{
  "n_head": 2,
  "activation": "gelu",
  "norm_place": "pre",
  "norm_eps": 1e-05,
  "qk_norm": false,
  "parallel_block": true,
  "init_std_up": 0.0631,
  "init_std_down": 0.0,
  "schedule": "wsd"
}
Each number is 500 + 50 x the weight over its row's rms, rounded and kept within 0 to 999. Layers, rows and columns count from 0. Numbers have three digits each. The size before them is the row's rms in percent of the matrix's.

# layer 11 MLP up, 576x96, rms 0.223, rows 239-311, columns 0-95
104:377430605494511552554521506580549434558537513448421437552478460583454534503442526492488532645538530447504446559520459465524524566517467496432536474494467493511563530495562461588477455511518461454507457436461481464572470501474556552495518486507500427480376425471500536526568454427533598528
100:502517523522510459468514551563587447511458486465545524547425429565529498517523460553496496550459513474484503484523546397526492431500535479481513609481503602557494561470542402547433463513485500491518544534546434477536434467426519479576473544468531429517724515493490493462385519484510415511
094:575506463636468526466410488530470455458572466489480498483409540496521484572604528478518445522516447581512532584515427577559536528509488539397419447474440553466497562489511442608512468440475534549490455539524442457500557444573496529569497601516596461499490451468490519511466509553460501409
106:474482487457505487465515559447481436481546489507373419534490603515434533531508522476461526484530468511484465562471479463490546459536479460586481351481469561521533534453432491437550513483553515496539538564492541458515412485501532469449591405521554595508486534535621571498403582450499489396
100:579468493512450364509485507508482480515462544427427602526557519560468439511491541500506431470448511489591429495494541448498515426562511476482526579435516486513537537493540533600419571449593521383510489545439532529515578474483461510445544507411417468613519402464495460532483477511541515446
102:517502537543496460443562445421444581509461458522545519485501499585338546500550504367534441548549567406489470533583473477501506537436456541581448507513496400500509493477498523454519502522463422521573543605601544468508501415456517506503516572509449438429456525529525494531410522524526496498
090:542538508599480480420474518449419474510549645432489424437478544536500470532488515491414479551502455493562462561520439458482517431421460532555579494472605475508580540472543458440476514503536521485470576519521461588488511553475493523539479431518593465459541470559516613459422510602441479455
094:457450467467559571518492468538464513527537491482532442572505487471480448470428461513512383446453436548489507540611477497570545522600419485482532458571473553580596446523486482420490463471551440451486450532473478437395405559416524429472534440443508435435510562522499531433590476487519551493
099:550584445530457540471493471453526493432497477548511495595596544615545507493529540443493414534559513445491479400475563540575534475541423420580499453473452489483527534517467503484405486423604551491548518401582486491477433476511452553577396425514523517514464514539479577532520480498504499585
096:562504504611470542506565551493495541452587537501538474472477525454501430508466500435492506418522440435549596477518507510523500450547571450570413510459545515478475484560569520418418429485528513583492538523555490429369561494558490536480506528506495469483441535514467421550484507571362486386
104:484537500502478442454561443497519543570553577511553498513573516440567481512553469539592528436613457514475419568550516550506507497506514428555537548465591480499499586442556563455488503537583503433492568493497338476445484445477475502476506548507479419520508453625564584493481423516488464501
096:517514532453399430490514516508448539472556480419516554498446485511530474466450531490474454434475482499425452544638497525523509473515400443514463418603433444483572536598578494498478504472394521502444590435524460507494524503569588514590481493460480386474425530602476499501491456455488506537
099:559462500517542489494513422523539535551488506503532524447480449379498472589468493507542497460525399448367486472444524549542562519452489512383412515489452511449552436551484490494448496463516554423390570504463486451517494495498579528525418415506537556583433529401555437544441525490473452442
095:414529565542552508478519469585456479505460514429468619498461560506579508528496549497456546580498488483501583512584541416560491539464504569483482543539454536484529577564558489403562526485444454570441477456548619519417448552462550486513455478487552526494405455540507513514551552376445532529
102:391450524528410462440517382465591529509432476525521411499511511585488455495530494526512497506597418494432573525462468500452431460405490393455513494443450469496425460518457495530478475571557580459535431528515507491523502554529478581543566441562570466534420524572490517560459508549576492484
103:490568506581436515493499484510511535511491617486499596364496512475502399511636506507466478454582382417572476491499479516453452544516515494481490453435424445484432614535510494428473551554524450488575435517587474483500500478485500466478509450430539465514499393481527535484485531477512490403
098:584462546466459340535535493457496556436491515438512465495617577581529540498484470486441434504491510524580512591511553545592524580548423493546515499515481476479496435491510462461466507465605492489626504557408505499485535480467473473510596493578566483500432504513492537458484460436530564579
104:667599517491447454513475509430489430477515390508493464544490460464502420445451451589510561591511414444522483492472523522516563521432468485431514516414491537466541595489447466486397498537591473381524466428553483485451436498482611468461506488463466500471493500478523492486535541480503448527
100:434499388483532505485495573516508551535462449498495497496479484504534536515521455563420424593509428537437530403530430516464564492526512490499550466443513443467498529420484489516511530528605539522480386443497518489519652571377539580451529592544527511450479461536508505557519598483524533575
092:480448383455493444464464473484482484507615453466532486504543481479546591515544483528514392471485542428471564507540583575499393540489501485621525489516560526400460560485552518451420558570537559500603455506450483471497517501532500498549527482570487480381508610572497552484510483474430484492
099:451490516490468419466455472367411498433516536453490485547500562413554465498475514527457494506480565501562437491525505536534419554518542504530491561486525458518426454427495514472493436525462521574565498544511467473400440476579416449525507535440415514429607429456568580466496434507533389567
096:425467554446455428489504523424585517597434438397458595446483609499540429477516487480476495473376412505495501565468430383512535457485503430422495431520509406481477514491499470504551519539573439511514528496434474544545530542530553554562450571532505507579519426519536489463552528487523493482
110:437484497474546499486533381471478469532617497477463529572506572580450452446555474508527479581540421529496520530494522521535470508434430567563516464530508521550622508536408453480550468515561581503456540527556517567509480445476460531471407538586511477486539536389489500356470511473517590516
105:396488475496494471523528525374454526440394576517540544535539573507551472520503536550490451464493519442512508535571491537598472478417516484473592425491565509572502441470514568469555570603447468480487518507450558376442428529430473470483431589505466515477490466461514553456536505493528423415
104:495538596385528502478443512431543547490504456524481488504506626479452408481545507488458512484502460537408516485421498534519456512537537459419491428486339478594530544635470533494430467544493509419494414493550516532591515553484465492473585489497539491463583509515510537493482581559523533479
101:520495542492437453526535471540461470541575496549465497417479483468518506511530511576414388475427549427531505562547535493510547452532394359484452535440520572408432406491593473515522468480551496538519528486390570577497422529433494510540473519560456527478586509429495540570480503461452513505
105:516526458451540452481577431523517557468509482415505566615479434630543532411505498565552474519491447532485460511521492492538491523495530503537502573498484465552537482471419434421511530554503538443480606559525509496590470520560460411482430536450439469474416551512559503474421497348477556473
106:374474465435488438493453503494560502522521535505541416497555477513551490494499566553475515490484544465443578509507529371576478509486519456542385427565514565565501469555432434510517447466509438500476495490521378478493498539612508470544412526522468547518471562506483478509517502596612510624
099:466438542598512504381416518536539468509502545521478555636526447503494540374510491468533605583519479545513430571490500547485581531510491513537529409498485474489430585467507501434488452443510508503551456515519519481499550530529529626499584517446549543446524428497452435450443496432480460432
105:521487501378470539588466494531432548513531552467547503517491482635552553510524483485567457555625565499469470461478543546462372459528483520483496512492468565488534480562504485461457496454518500539419535479473446576510520539504476527401473510457456593479490429595665506498518501583503551510
104:588487502473490523580460468476580471583454538539483549562554621520585492467481460447471543459542526472480502495525517521513480525570478538476478430485457486498486581467474637494447498548532548408485459465432525413531519483355392538563508559565502535474463491502503494569526530504531578382
091:467462506540473549519508543527512554483562437454464461487463522581581463537541499393496456508558501540492497505396422531485516440555526443501493389476557492538508558587500501465517491529561499586493482494529494473451486394507473502468450505383573482470334522583351514546511532478497536459
099:483525465476449423374575522560397390489477430466473509520494485498473482400428550521467519471534518570500577494492485534521545523479518481447494620491499498543561540570443488414505453620475470519491428489474520510513477569536471463441632477507529458460475524426470485476502492370506414512
109:520463488444484568528463518542540511555546538466533422447438561569455422464469492609503479499452542428525532515560442535576570529406372568489461470492535534583498488453460515481519522442570561538494469498665421499501527450514461477480483542469486522468499550520461524436616507513434414501
109:491500431458521545517449488513510542516516456529495475461566505639577518453483555536471611497549508499499571456540444546471526530494452463410512492437459499499464405484517522478450482530433405526550448506493383448443531492458484496557457429458489609500480494615466523576486396392437462556
095:614511541506468457530602424468490490428531467512554475552527536527422496495492470485397510435516502495429594488595388464521545494452466445564461494426453599526542500395405516500471515497549489379469506486407458508505549449510535591498430524436474547489538560478463461494516422523518519493
114:388530534486421534572464540405543617563554425576515575574503525606452539519370544481404611514495531459466454475496546512484607472493489521566483578528481505509514541504460441443458478539531459482494476535406523522503476443454531422519483487529428532474502530527545447550511528502462499557
103:476407550440497445541550553498516477537498501461476530579459587511540611650506491491579560415538445456569493477464555496529559476536483553484402516481524465496518530479506527394476406547486468550554498382461531503513535531475489433505538536594477566461520568566581512562443518520475447531
103:399515463513524395456547477493528432574504436524511488532527452474495458548470542445485522574619476588476580547406502474560592498450453606518471503464468521467424455573470435562486541534496359481469436467511478468496514510527469534497459538469574451481494401437566479489538416471445513466
111:533481498490470516485541472403451414505499514574411378526538505554502473503541559515429541503436574585548469547507403602442558448486477428493483511472459503515540494569471513425522550500602501456482472570451570470465594511487448593457572482485463406517481550557409512587476458538505483495
097:499480417415525531543403495502493387505452491485537457436525570533531522450485465552527540501440597510432527543506531525551598466484621532481483381624522473535455459497515493492416550491540497474421563508514502510565542456574522512583492471486385447513585459567507468524519543471563461519
103:480398428480401516453501507480532541545468513441445510526562555489474530508506457539476449610502489433452516578527465624572495522467490411410533454581503560517507549535486438529472536561477494450554464563390494500494418550553479503391529471420504488602508560406486477456521519505572525509
102:426473506397452456472384501537499521491462567499404515509445520479462600515436509514524494569510473448455508490442474492562515473429482440453493538499555552530497495437505531460437525520578624660487535442419443495478461575488472559508522552416469456543559452408416543513540538473519495485
095:488478423470374529500452556494535473453486518552420511472468599528498605465466504520562516592473487477499534513598519473473475478492458500421531545444547492535542532452555383581437499561521494543537511476524573453540409455546502478539527529419477530583433568559387540530466521550401460509
105:482584514400503522418525526469443411539479514541461421471576572485536448448514432482531514462562594492499446438427555470504529516474522500503443568474453564496478510544554580443427545463572494503497488542557581559386478466470540518416524505468487543417461576572560507579483442517414453547
095:501489502517547515488520486585459571434534425464459505513466485451546467541518434513521494562445492492573479528600478475468548509516486437533617381447524459506555542477471560533460486458438573551455434486576524500515507497393498633389425425457508491409558496594521555536503527508426538517
103:540479486463538420505468417546461470584576575473434569446473446496441424597486539492478454453480552578610429483572572556515545480490482472548457429456508530463456510498408566433508461554455462414561505530543528435423478559532557544496490477467519501534521614436486486559469479481561578493
111:438406490515503426508567619459522594482535489432479469487459526431541477443555491516535482470565451526528543456500452501469475484543509389538491509466355367536549545579520507466432461496464547541433504453578496601453552570511494529506434548539468439444565474471502481444527418503519536521
094:483565546473351526513490554404469533495532458534478548571493577537408592513580526533481495541473474584441455470526602482484504467374554552459449535507541553437444500554487434453459432512561587529567521518428431500468397482530556478557559515471462467463495531450540511518504499478522511567
099:554440451483478493537414523531455604454416548491477533469601502480503496485366424492483496493532543439585521498581545447467492534524444582592443494509490466460421505469453445442574469466550381561492505525560542525562573512428499527372509520564504520515473475543473544564540510469508457447
102:443463460592442364486531504472486516481443496535366541499572508488457563496522521525558534486437371457540454559502524588437456529470518534491550499555431557591468484375461543477472533479584504483407541535452445454442533578490485483486588416502494553493507556517543470488495485493491461561
100:595453585526512484543468386514497492491512490431485479410406524553517521497446462447533433580485520512492497452599507487608558572518444485462520440488528458579517581449479489548451467538472501466455502533476565524546576489559569362534448536460523587495533455546476485492421572482456404506
096:500445487488535450528530451492466453398489404470529601604536330440529467497506494522531488469443533458495490511513532477494534577417463519419505498497413494572518569483497523570402564571498423494507570465480501547506591490496450456530509443468515465550378518461485585479537496523481414476
096:598493563495456488469450404563496493461617474456443511514486530556476580390512545540536495561534551426538409409494535461523523525464554543538526459500451532498469473495453413447452499506505473522492565504466469534552507474561503444663529438474505462530594515471422461422492445423426472490
099:542504580391479515429465493459489488453446529410462518437497450503451530514510472563501554533498530629495500494528576565491506447538571556486472495553532453517483653465471484557403537595473429497519476459479548482426549488470470523480502519609468519466477538474436461533398541365464487475
097:572557524489513477456491497446451553480590472456482459560424411513510581449463575523471541479498507414528513399436455537568579437457554537490528522512395471535519548490395445401485407450525573545471478403614498497490604516462524555470519504508494569471442453462476488552483468468546473503
097:476413444455564452487504514494436398494480452537524482526503498515481487542539557519437483474414502513493552528489493531565469527599443526425500397493473448483390349490517516501488481653473560534607493506483522473538487578493469520484489371460532398434442510543537470474457499441519492510
111:542513565530478502496475484513553615443463503468408496447562512439522548572517446454482544518482462509603531605493438507551427463486419542454533565546468556640550521455521477375473465559459526436549480442522480484475467483458470480566545489479532446453512467487611532564609483529454444498
104:403381465533453536524412488469590433514430455469513443407561473513566441419498590412504524490507463494399523620487482479548434506470441451454520514537495464535461509422467416503541506495583530482474483513509484483453481383459460493545511481579479542567513474439464547510459549449440483564
099:487628488509467542554439486573522495639450475507548509527454459523454495484525428574523498502521526521463589586467554482535451454513472499489460490514447418616503474450519489550477439528484543506494563449553436495526600488495575494374499406442496604494495569523529489421458576450537521451
100:443544515528450522467518477520444577447462468427448511456491439524504610502469637386542454505505493453553549535591467471489568632538552519449460509453443597472488414503506538496474508433458500471530550440519493488614524557470520508496500521526470521419469448577536481415514454497482498609
093:493496527494501581470413464502594422463512508594480546482623484532518442594572520543446440545562339450485528463581440539483552486489475515482478442500574377515397472532457470499533512522472546511476476453515463379461491518559469426524538504560532499486523538449487554457470466522527443515
104:515522518494513539522543456545473501489528517489541579583374489496508536501488494477497518465486416445503576582569509594514522455525604535500449385466466455524442487456480497502549519613516475420473408543456474529513357511478488519451446541477492507481527372445397503478509586590517535517
097:367543551449547453527498458428586479581467466537417570498469505515528541509470467508459427449508519463537451473490490513465407499409457450484523429514466561510578427522424487548406486481485516534342549464494591527493503502561495563404502539426449538483507508545521517462441459463563541439
100:539514508491600564470527449495489460488494424447506476515516546401494407528491503533467473448473612468546554533476512555479498536401531468444474460520447481573460522498508440546532660471524508478532567456496464429484434473429586558445507521567504465446414588421580463535517423527439436489
096:492462525465485584496549565410448486514598539545516435447406467536553467493465495441535495469529449409380477413511469419558581410582508574506512468466471580523531532507554448484453461519517531515391512483439595512567522517531466510436501522507489496471448483619501395520501521487516564534
101:477459488518549505511558507509480481516488499443516494467497432478478537486550470475458582602467547447492583466435505419611534557583544546441379478498601521514430470461451509497625519602494460548482582457449578497498581458441580566441448476582483510490515528524514563432510493589503504510
101:491499595442475441547432495443451503509476571497490425475551548554376530544574449599480527412480487512495486564467528492477504514502580519464456545528468415499597435535463468518478416531555506452506601516478428478523453455421426491456509609505556498486478502374523480446505477553503410435
101:540545457503489484496525530434558502395490477434413525517562500477597565488547454469356534435459508555517479453502601486424535425477392505472476466538526555500402528461577487436491479506630522506485520460540460446535570508537481464513443604485562479526471540462554520523503411552559463497
096:481522480492504478460455585492532518593583515430499512481532548485530473532457500399460481499554445498484535440524428468520501543441519547609518441370553507484488466523527537505498499506441545429434459336501496446501451504621514545509512384537410504473486525539547532466437452549532405559
098:394479537491518480547539432425473498536477405485463592528439562436541534502520443524537537390509462544493356513472475515487499462481540455421494446431433483507531417420477487437581496432505505561532516508523540505503481567571555533475505468440608547436442511540510548499589440396520521476
099:399556618503493567519533559550452457516542548379502487548474489472497484476497483459555463548544489520441491451556507436562517519545389537548537537512444451610485549427488491474420487539477513507474531439604537417543480541547509581574552533388472482555523577501465559453506542442574518494
097:469523514512515434514462417538517542486491424535501573449418594535533484531572418530450516496437626428490444550565465479520431490535509454516525480480432575445507513521458396434497551432525520487521507486505504551454498420542382512496447504573560583454419498443553506386512420516513453453
# layer 11 MLP down (transposed), 576x96, rms 0.224, rows 239-310, columns 0-95
112:583397498498548469524525492466528496471517585551569553519464480518506400404512444528506522566466483471478545555496527461436496422579488504550483627504524480484483487580470431525468462566506593372484454545533499484496522422490423548494535486488499445516490382530547560551396590536552534450
106:496448497494587494541532458416480452534484452526472508538454509484471506508571434496551474455424548499441489585472481515596520471493427370483507488513420509567508484610604596539474503524510425488529498505610536453494450485605555480475476416497524604530515492485460531568444554590432474557
098:557498599376458493518488473569516526505520426520508538475584454521508493470525470514470544502432522431499497462495554526556502449419552430596436454476559506467412599509505434430544495514474473506518486513532505538414508472491480356540523498662594542466513514452453508414477434470503463479
107:544476448591550480409568471543420521492524462427506517542499498497436449605495489545492482485406522544366460466495470551512516564476407515597458461485508460561515503481470505493505516440492476521371466573450453554425629519531450524506430571563489466523580482572538464505546437536532518494
098:494516519470469551484530442562485472476520519528536595568448453407511512516486483541547521567487564470464497520494541440528511517395571551464467530544582510471445488473494528477534516417451516630405550470536452484448464549376567518495484459536395534558556595525484516449505629462545404496
090:415523579501554455481477564474529502495471449463513521518553486458541510523465397564559547504593511572592488625567523552497456480578433461467523552536456421694479481494516546449547511513548549555501485440497474519447468612501519513460436482470430553500529473525518501549507580537520452516
092:537550552490540507507534523412552534435527489509511513535488469416510515502506557432439579482530489478606541513465485433489544550558565508511457472526541534385512517615489524510475540437444446514425468470487460428504472521475511507492460576354570490564449474560569518414418559480483521646
097:513572556459550453486490513541465458431628530457510551514442465502570479472461517451489502471568491527591539492541465513436362426469492400515566551520474474510500429495581410391512465433539501475511595440466519515527473450534426515527476513466488497586472437599521459604450508481472556477
097:568530393535503473492513541522496484566545443565412513415443560460501510617515487535509544487423463427499509539476482489344532480431478501412478557534502518542519394489532600629574495510535517429480465523448497581549584476513563506516469491531538524525539483491471488535458507484502617484
101:512466469461487515504424435610505491474407556545512524517586505505489524482549555497485398463533529457510530500351453508480482502498552469405530550505509596575493461444556470470520387558549487487566391585486501487518600538508460521539538567439482455525441452513441564452499438442535460568
105:528444534424506543536420520487520502532554420504430518492553478594520474440552582470521461483463508481478607487604451543536453517423449568439425505492511617455467634482503432529486524483458478480453561480509596447502528461441540420566534465540462555476536539482521449439496627477525471489
096:482507455494492490444498515548513447555462485446576507511459501520519468494499536486483445502506483467453486483618411536433566608540535414523475570525549462532561558493494566500454418396618440567504544464485412619514516518455533448485521503601551530546528524492447363433487505453490563466
088:466492488474511552528447524490465408549514520499403478536463476480494431477572352426417539587480532568584462535565530463469483474484537478512559503489528467537394504450458568462564526625428480504517498488521432521458545506492519569527604546547446537429548499565389548515540550455547517495
093:533584483496454483547546474488537456453426417553549573478557473433479465621616497511520418446533462436516540522519433536576544482521534384475490433452552450529454456510549566461516467480494591531543447451452540492535530415501507420501459579550482537536541516367518544481562550460510484492
099:509543442452465438509513511402419498411609526541549428665536424498508592497420551461491492429449457541523496488517513479535552466446508562518522526477446495514411518459596435509539487488404468469493565506553566529486485571522475544546540532453509529513464470462470526475608567496448569443
097:579565562553470485557472455438462591521473534440515499530488522490557574473519464453589513402576498556448476614441503435609534460544411494551500518393494578452484496555438501518512444530446493472432518464511564536513459531570463468498418570563440554529503551525487502519446415477492464586
096:441421538533497506468517551516476516543500451633486467641571542545555464399496506508508508447494401574497465458517504468472640533490541485497556505565538529484453531493463475507557577527452491445435502420576426444431453536581507472533509588524503466456514515579516448527447595493533517454
106:427584484473532559432510533385593561527515540382628463503475509439516568568440496488437457537496532540471591518500522459533507502479492574505475473573484596544500476544467548489506464389429578536502545496453437497518509551525468494552430467532426556523445469583496472554585472430507481480
099:512527503534464414585530490418523553579474500522468485513544485530435523548539468503492533481494429412435620507522452465615456492461482484465559530528546439529454445488459525486445490547489441528455507550432637529523454560382539530518506484562484523376528475456529491608499502465426590541
096:451528547555561414516553558471510450536502548526616406537465508513462561540388580467486593491436476467526472499454538512491444551516554450519419492456465570551398424495457471528506536395573554465517525562536593492408435402544467449455526536495524479459419515510534466549522459520491492487
112:491517542461530573477501474575510402515496491560548518587460561573512419500464468433509487525493463629514456544445556482454467521585439481542474543480510530538490469475504473627493551476620524464418475496521451419460520425438462445505515451472546454482517473501573478603638563480513537452
090:513516596538486485496526478525468505525473512487501461468476479527454401510484543533477468506442527513555558491516474443592509641504483448527561512475410516420621479457486463514534503479504466392584471432488569445586502434608453460439475545530576558483382515548537530574481524491416581492
104:497550517448546509451455513523424525530433500534538529411487465558491642432525550443538540563490580529515524527555421455451524608570455545452552370497546490484458535465511544502419552496416467564498516428408530457487587511409550476525550522493435456550538460499437524472531535527452441485
111:481328504515454438443521556548589552525444482419510530475585499511431555409503441500546431529515504589477467515451532525475539419596509524476507529539541540564543481566553579560497498457534476523431481485445458481484477499499505504514533499514525587492434373576448464442410555495427497481
107:452395478502445484439569447604463555457485489554548504500462532509507552438472450527548452512406486573551399494554534500536489548448523523515534442504503565558463473532542552432509480429532470571585471524406497493425441558533419507593482551555433524518569457540497473378531581505517428474
098:489569493559518523471549463447592494414518509416528473482461451388446520446519592506444496490556360531514509482550475510504539539516604525521467431473537552518522551491398506503396407530506512470554419507535485435430534546587518549508473526527415447584488462506548504515591578502544481478
112:489569479675517525573564555456437494500529516507534440412564476450476494504421529502443491499435572436483516544543484573498569531464456464440449400491455555593393533577519479525561447513457521487542474560498482437491452471523445543481513480567464492462556458533574508424499390499507442519
098:475519497496555474502476517433555539491520496488532482484388595461436537570543414484428623533538419537487460465574491575502467578532439501511513467506461470429426541505435531476433573545434580497459560453476626508417541495440565569469497506514476495471445477470555569436514565522483406490
104:558547490396393398462477478534499640537511541574488496502529456479503406494494479597491555504531552448528595476519529472557448513516526455443469496599475494574525348540541594462459503541574516508516518497430503494564502532472434556579465414489500490469425523510572470475480474483516495473
108:469617492477534517491478488380460472480517458493479541521511494451483521519510509510510464545494583542591535464591475459558474501391454588502512471476485501518544481446520420523521576467465575561393584451403457449576482514407481503517536622446567525529532595478508489476440433486411478460
101:499526539554589485523414487597404464514550541573515539473595417496568483506686616529505394409503496526453529414529504558505523496447402480537470431543497481527489537463549480522474470511483499471511506467481493488513468495491467540539595460481533582408490466486529430515496508490579498467
091:584633555522577536536451528558524423470536474588525532495467490526495524454462581513501522515556537402481503456484557447425396537391404475474499544590532535539479486516441581536466381447525496556523559495483511498550484494455473462533487375493460409513547519550551454530455508543518490516
095:516419560491464601508527549593528544543425530464494584503590442476587565529502500549501449416560486480361529599534506456517462498476557496513438391519500497439537431406636470455478517493493492471461509486511413599511505488463476451519521479500520579474524462522509486551409536473500478492
109:494503499551429623479456467444424474505511467486503446510538407436620457491568620449461527554566499521525523540517484523519475521457578463417486513547537502510455588508518454529499486462471574429446489471453599549498490550490614389475451472525438571480482451454509578469518516429477463419
111:542451472462539510527536585563510518583493451501465436581450549471518491535481583480489497570447461516474560535431569481420524521426488574576437475561551568436518525550376552434501549376579491544517468511550469487498547639536561507458437538473471544518443453481484483535494425459461534534
094:517453518512518532497497470442451573529483408530481510536524517404482521398429438515526400489576517490609661488500551585608428469543503506538463414463596567501498494495545474522515596545431494479484529460533574525574451470463527493445517443509524428443518572512509466465479552456478462502
114:471523546460486537500554514484473576462519487490483556442566414529480596433435426527541568534524575548475429552592472526513462502519525462553549470472531468538511554492497463519492536549428477475480543434603530449498344530452388534458458458489584515561523437448430464459586577469568521470
114:499421569474485472572481557539425462553517496431451487510440496492472517397534492571477502568504485405503533575451413504565472512555556387483518512512477607440564510507529552508390462468476463488588499572574464519506424566620552545502507507478422563536467484560497456554552542505572499479
117:551494484440511439579505505463494548496450610483432553515490528557466539595465497530551523528408513461519440482554468536397474485573524423539431497495554491540437551478537536485540473482528554443440469535560479517467460561506457400485482489550551554451464620530451447522553534536681464521
116:486502523535498574535480499467535514477473520551451429468518529495327459505481601485442494445528625523465479512502517500346486428518540541496491450495585494519464583529490486532531517567577508460474475536573489483473528465481480545418467455592554509464519487505517555468467560392423373516
098:466477567547392498443555457531472548581492570502605490516543481520425479547407459432503500439483511491562538526505430455506543501472459466501524493504372536461472480564554445591436393435389523559492549497443466471474434502487432601541507493499544497470453502555513568532483481519498622454
105:448496488569517535417538545502531501435519553520482434478426422457460465469457440514421527451540441519509514549519487500416468521489520521459523475483466482475463384493547505579408496424520458464560574497550549486434514461555488473457484426562586546438529459623650437448423458548515464547
105:421376542510446438499500540445434566549469562592427525559565497474606518413511499488512573497483466496521405453557540463571480509508511503555550496527493551441535511472438448534477497503507415529528521492629474500546465597462448494486511530554548490416556556506492550493439460516577374515
092:554438509487463511490533507444510454558515563504568472418450491474456532545514534551467530510598509360590544448455460520453448429534503599503456479431508516401449498487469479497546516475557480501523453407536537599454522515474488538429403498464480484472636508512573496495529600567517601495
110:499520397503392400528462506482593462439417544441436496472632497490413449506517556489583491524439445497498523442471492520592518438540525501477497452465491484561500551492482574627531525510524569473456536533480477421513568443576500457427555479477543511584467503594508501518491505427450468548
098:416372490516453524491522489528518480547472522409504489519464548499408504444540532526480478578501574551515537421492487504476465444489517450520375492523365472560412450501567456510533526505496529520527520471419406535536517611532558435467465588451465562438464565448504489433508494430575445539
102:505475468474433531541520456455498544505443440540556510447494428448530456543431538479430531486574547578509445546460537426604550441442583529573520418551603521450459451525604498393480427538481592534567501477528432502486559481485459456499543516541499469370456480550505521589475474479502536489
113:525497417574534440494547479582524409548450491432517504474382498487467483401464456558484582480490480535538604455475454584496568522584412427494535492535416472504529489609516584482576512498412447580454516487552520563551492499485517517528391434532460470512507552484531495525497474504523585551
103:493434511421451536547447392494413498505523486402528448426543455513540485513439585532631686517486539472508569472432495502526451477531418439497542532517510492536462449549530512524430467444502446534496472401417556520482410544534535531523495480532471516543528488448595507508501507554460534516
094:528417515446517512458581557494564474555628484475496487518573440573434436525511578520522472506384534555396530506512515486535541451381418554474495450499537461453606545482423499520479514478470450555511512567505484438418475486538495483549476526529395417464625489526544484500496549515528542494
097:438502433431497615615465506460413499652598413548528576449523496562462522507526466401536511492500510465497529463467533478557437514530460434475485470498458523459453465540530469520539536523450453571532446562594461581553551464547448490513443498497474454550464438471468478575526460594517451483
106:563468552502504490511476527568493509487605449488578551467485524479429521467484554558510467498497631452592512458524450484462564469382464485539477578550463520448438592482551347554443560510417480568482590546604528492479533482408493572445500449564526493502492468507480545453484487490481526478
089:462513552555478486476529521443545451555505468515498418406528600578614470493586517490401538521547477526486517460522552560509501465605581499531530562540492593418523505445576403548548424519547525479490485570557482428446475476581506429513503491520423528490446490514578495601537435461524467500
106:468493428558612464572530464485533446588431540489574533454455484477502560558412415463471496478462523473560502448513541454478558472566481496583455503467420482560382448506524512526591556455541410540499579406424447517477502520426485496504441517512601574464561542508475444562503534472546500486
106:430499506684588535598522561569531630507522486446449485458443486528523568558460527471525422479512517493508477472466518527408496380512444414531553525532425451415556487511494540518564467564485543493491513579483479502490545499498586524523444498445457494501441543546507495458506390491457512487
100:482419459505512522484459478538563568496430423395467493497532455503504481491603529499524481568496466528499445481489492532450535563524580496529588418502587582494351498463443593581395507582496451495461494500514554513550546522529524462559461509440462525480461425579459488461471411555505594517
098:504379405580523563559510508596447524547467509496546469497584453444518524433457450394477513525483468541521463478432466555578519449540492580479590533476489484476496547520630446528434515480532428529513459483516477587449517488544485488499419609523448538380498454468482454529528506461534416496
103:615517545480466452529420503447472557415451437492464453511487496480553475529511509525595511471437515457524548553479401529465492557527461518496576459495503441472542475562370495508575425501485484454446574606563398502523497514460512510499466451465514414579584572571474530503402518490397491484
104:544558519518529448494506492560513472465496502500506509550364448478471487559468600468499513405473480593533471525585475594447527566543578500496621589463458472557532453459515509443488509472519581482622497498492387515535515460452533473510434487513498405466414423509524456442459506513592554517
101:553550591529469413511492514504521452482445471549469454525591512596509380529475466479478511512496551488513532445526510446465620440469551532464519532546512548436549455462470530545523502470562443472469497518402555632514471420477500505465523545471558452535440510408528501525470438558427509657
092:530510539513447594505552446486513484495472500479495645545513503564541440586553537485445474545409556435507432467516585476468585500477480529509524490554464450488459528538521400427477454517482499539530536468533557411424500527588459558565607477458447431467536576438457534536497519385438462531
094:476530613468486488456498665506472529495526438548500447523468481429556496428483506540492549548486498642492392483572497469493501464466482428535543458515446517590452551577414448449459486556497492462533449508492485532484512520526455470495441356419443522472475469588467478546471512520454493413
100:436482463458555511434522515501539471488408433507574534510483523419499438440470638482564524459519552535509497432538478565564488486508542504386496514414548478591440435541536421482493503508485491505464492532518611448472427572437613548509557424491506583463527505527526546504488600538584539494
102:514509483486549488520468572549482454468543524527371529540476448476520645524359485516446567439459445505484551461464571463504472499565485473535486414533489660506517531512556514397563499528539570451510473510467495501468503573467574561468490517512496515535558528427560508428500418505569455562
095:470494513369486498495432551475486467517455486470491541480591483438603586465477281485511522494529458482481503471558576496471539413498549479480477503418554532477449497431500584498566484424553460507542536532532524455633511501490465427490435577495493524485443473506448538538482493528498552458
087:441339559488512543507511443531591534541501501370514503471517543459492498539494453520442434489566483545505484539542472502470399522447586536452467464560521496506461450530461505484498588456503507559580488378526483514563489526434492479532512487498457567420413592432455441489510509628526494442
099:396635547403504552485508477577539492568497509521553464442470443511520513490447521554512462492463452611498446600511476497556504493499384539487507358520514579480466584510491495435496411501532529541417465465456503575550460504570542514474493427378520507477519532483537469545542509527496549446
096:492574554478515491545508496532483450549537501353556414488537546461525544543574464429543486500527542543615629516564501487549467526448607520470569474527515506482516498449482562454559469536465559510494491435432500467535630538493441559529551460503483470424472519508454451437501478510633532552
096:503645472524486577470561509462419474563609533521542472531457423596530496480549453506552494543467482421476510464546431464466478578420514529522486488527584479534570480424392546480563466518489460631507508476508506458506435514524434506560506415499469430471573540427476457454502580484439519478
086:504525549453487467498532555508501502461470410478484515467563485527546411479479490577494524516517524582455486495407498375529631525516510437425495434496542399534526436515551531469553518505585533495475543546581459454424518521495465477434485548497502551522426501460333586491489537444488610473
108:488431490477493538509479512447513567434624462436513556557569499454453509437413468510522496404425484555514538441491524489430581515489455499564459579452469557413570493442509551477468580396465525545473458509480518563519437463485461598489449552511485464492525469597504451488420533558497622549
097:494517571532527491575593456523504417456482449559481445540527551413440441455505472434595502525455460499536514535491516555510428527397528507544468483412605490542550500453482514473624442487436520570592424562413454511517417521421480526488471427447555482583527465513545461483552453542498488524